config.yaml
n_layer: 10
d_model: 96
n_head: 4
n_kv_head: 4
head_dim: 32
d_mlp: 384
vocab_size: 16384
activation: "gelu"
norm: "layernorm"
norm_place: "pre"
norm_eps: 1e-05
positions: "learned"
qk_norm: false
attn_scale: 0.177
bias: "none"
tie_embeddings: true
parallel_block: false
init: "uniform"
init_std_qkv: 0.0397
init_std_o: 0.00768
init_std_up: 0.0397
init_std_down: 0.00443
optimizer: "adamw"
lr: 0.00266
beta1: 0.9
beta2: 0.95
weight_decay: 0.035
lr_head: 0.00672
grad_clip: 1.0
warmup_steps: 390
schedule: "wsd"
decay_fraction: 0.887
decay_shape: "linear"
final_lr_fraction: 0.0
batch_tokens: 16384
seq_len: 256
doc_mask: true
train_tokens: 182200000
steps: 11121
dataset: "wikipedia_en"
Each number is 500 + 50 x the weight over its row's rms, rounded and kept within 0 to 999. Layers, rows and columns count from 0. Numbers have three digits each. The size before them is the row's rms in percent of the matrix's.

# layer 5 MLP up, 384x96, rms 0.163, rows 170-184, columns 0-95
119:457441536476533565539497544647514512559579546426495541571517452503474515433545509446511527600443457429468445496432516542503529539494353482488487514533492493608543533414529577392470547532429492463488438515478541459549490472511454478487491526504457557515543527383551538479502406423508510500
099:493503506559500563605519519472483614508586490495492506594563449466501481577515572427468471560474442443445510581516377474486502478478422507490380497434434513530535472496554513493429459429503524510445483412537535625481466503452508513519512422599461554509496489578594496574527463498498510482
092:383405460366425511490575543465502521545478445433465564621568437445525503517499499447594530483492503477488539434493493500502499531522510427556462449555397497535488476523478523452546460518513454453449475554576504488547463490495495500515493617629458492500516551443457446557508516587453483577
102:536494499517411535520465503563473496614588478622463461536425451475576510560486455455502486545492504521429428534548507574551488486490496486547404405498417514468445521543457643447425526502515581493534480457477441573542492510405576502500535424482529497508505554516549561388492501519476453520
084:530491504521465507553463436510483494500487538582523440472603468467401508537441517501564578474503461448487474477444555556490458550454447382481576573430524483531534422512476423480526455542567457585438555538529491402548528498490522391599505509575503515493466416511449460517416440508576464586
090:473445526473461586527496591434548492507441424549541539529489514382545447409491475486481550494480537470524526530484437499497460485614508509483433438556451413442436555599517471554529626494415560605405560484498439513567498517493431481598487460536526494508532546566467493464490497515449486527
104:479515472450505429418494567624483476518489569635415464540546486464511503451513444537554531470542460446417468522454576472516449447478381487440466450532558547436632486569569542515546482529496600500514490527488440456547504552433504506531473521506517473508393578435490517495552495494564488536
085:585501453538437509489510417463481510506563444528496466546543575479488504539527442439493445469541447476543512461502563589595523494503516419470467415532488587438408600575522485525532608485488555490474509579554477425457488504514543453550567474568473498498495513531508448441528329515403489465
111:579521511511461543536519575480488549534530601520555440466512498507356453456493539479498529495475412482502395525423511462409449451577480480536531599488434525503552401464533440511435480484490479491461480525500431415508470532516454446516464532564499396552499431438425508524466449414614497473
108:538460468565508505575440530569474521510490485585467491554398536425522539551440545538579529479425489448567489446482474538530485407587529452516501430622525521452484399422500459514514443560527525486450548489587427567479433560551490461468536526540535464541402502412476524540540489487437419542
106:504591441524474546433472479483480534531462483477564499602608480452572544417561560340506539533460485500538487503402532444450464484540483493461516421552526458459480495531594447501529455497510490450422592501479584529458523508485441491496568518486364472527552477500574492606517481473487476454
111:524435449521495509578508537519412492496538529480495599610526416484559618506463439458523514484531518480543524476471515489523620599468474523508587500476514481466499527520607519560536471422460536433519508443473486484534474429498451496512510425453491496528474582417481493487464473382432405625
098:538506401501488513542494471523503470545546603488535424511582453540429435455499525490536477455490507543566506502545489411417525472494516501448426400464437424432569473507493421518553474565578497542440567480526463447454530508484506502518633499546458562524394611481542516467542505531515374477
102:573519489501525591517470560617486511481484544445531492521545489420513510548520394414575598465486563392487539470386460580466442460513538495481569479510514469466481494559536534549448445439577458417518496519521495451503524496424531468538477567549543471538479449478467473628393464537467443503
106:560520476442458516449444496530504568590460495514492464491558478494466486523500518528617501459420477415508493447528440556359511453477566422566538466492476439568522504580632537526511478462498578426524603377495483557520505542499532557515519492564484496535463485468451454589428501467419481508
# layer 5 MLP down (transposed), 384x96, rms 0.153, rows 170-183, columns 0-95
120:527555431441436474524477525522465465516499437403545523563445378446461453558478461489517517456501606484485565604545509498515544482510573494450447527544439464561415403497508482507552471490452419581486589549532476477505477511431487547590579539497525513510492490573509430565459509595529399451
092:536505526537505535461415465500472427456526493549503519437473441544638539471396484483562569459546540475574476461430465577507488512480487539525544534509511538472477499485494437491632466562520437404579398530502364503468524569450476594494429601428481518509479564478457551517498539494480491489
079:523510421470586527580465461509504484428560494517507420422485576496461475478553518481518539415486479487523463448445569460602648529473491595481519511448485516535479559574494392487553495533548520565498483443549589488513406476523434517400527494440485490488580545533543454440471520428408520517
095:520482455440577461509530541504451538637450565403474438483531540501451507474440567546542485568518465449565492457501452417441490546467559503505539504490586536554577492454490463546599479592533517523550544372563398525500496544560490405522412495525462517524465429435541533484488475522457447470
082:491528469515475497531457476418497439441402472486484468524457485534572446419535490462441483505553590535541484528463585426478474496489436518491507463551592511508534546459393537553611525319578482472527469484501574526493506568573485556474479547509440431568511444513489588445479562515492566463
092:479418539486519583437541516502524429537466559479447451488541502601408588547507573510512401450471456441451531508548514475535489517487494473472522476537515537590596449481485510443442468516515488573516479446459568509590430464559449445476483480482511530500526388461476501593478559531388545638
088:519523492477527569492483591523515536500511446454447416482498557563502550531413527586524495391466529487541480495526562413473430478514547523438461547432453436540429420499480478593578587460585438496531502427449489557470524546438473423488478560493481483577619535504519514564475535413411489521
084:519456556550569516532497486562541528417568565484496441444426521546443468480451564527397552570484441398449407506552488508530462496523496601460570495547481496458460450508542517487397526569420506466540518580457457575502493538588445588490492491535531478503456484448599539519532500388565461498
121:518432489410510484535460444465576440446475535614442476566503465510578542468497474524421424504503522545526486421522514547575504540507427581521476398530567514489466563549407534463522585532527571448582477453462518503508454441583441505504450420456448540511611516513517469499452406498425454519
104:496502483443523473521423542596443451481506462473420459532501483533559510466461454507494541550475475510573652469433576466508593548497481553419533454504536487574492460492483555559534323592551465509565484489549508468477443593498458540502552530473499470497477455503483616439550535422472497496
099:521633549453500520525478503467531522486428483500468435482479452489534486501504458462411596475595489454440523428547508520523480418520525465526504370514587470416519452452516420551473534427488563559590515522416487502441489447588546518568488567528527485478559570539545547512554584495397451516
100:434533547463555507548483436488517463526449517413423515453501485562430495478503540467477437449436498508494446468579508527481459496475533608493584406530528611491459568476426480493533568431471523474535470527538498537510565478605422465500523521571518499504565590404520529415449529550366448553
093:515450561520541482612568533508577620558549554385521509435508493535504585519595509511516561569488510483478510483461429529497482506452536456622543452409485566521554397472508422497462468492410452584488490476476494529503498496517508469467498527601482494420459510458553465491453483433455389509
100:456521485470436491495533449489521528520514562507509578460563489538488531495522389558422385504532476534542539425557544566564454518487547360535542540518451524450552414555507386629475482492471532530523476523407420460513558523528474480390456527525459499579484495557447469514448469507546570480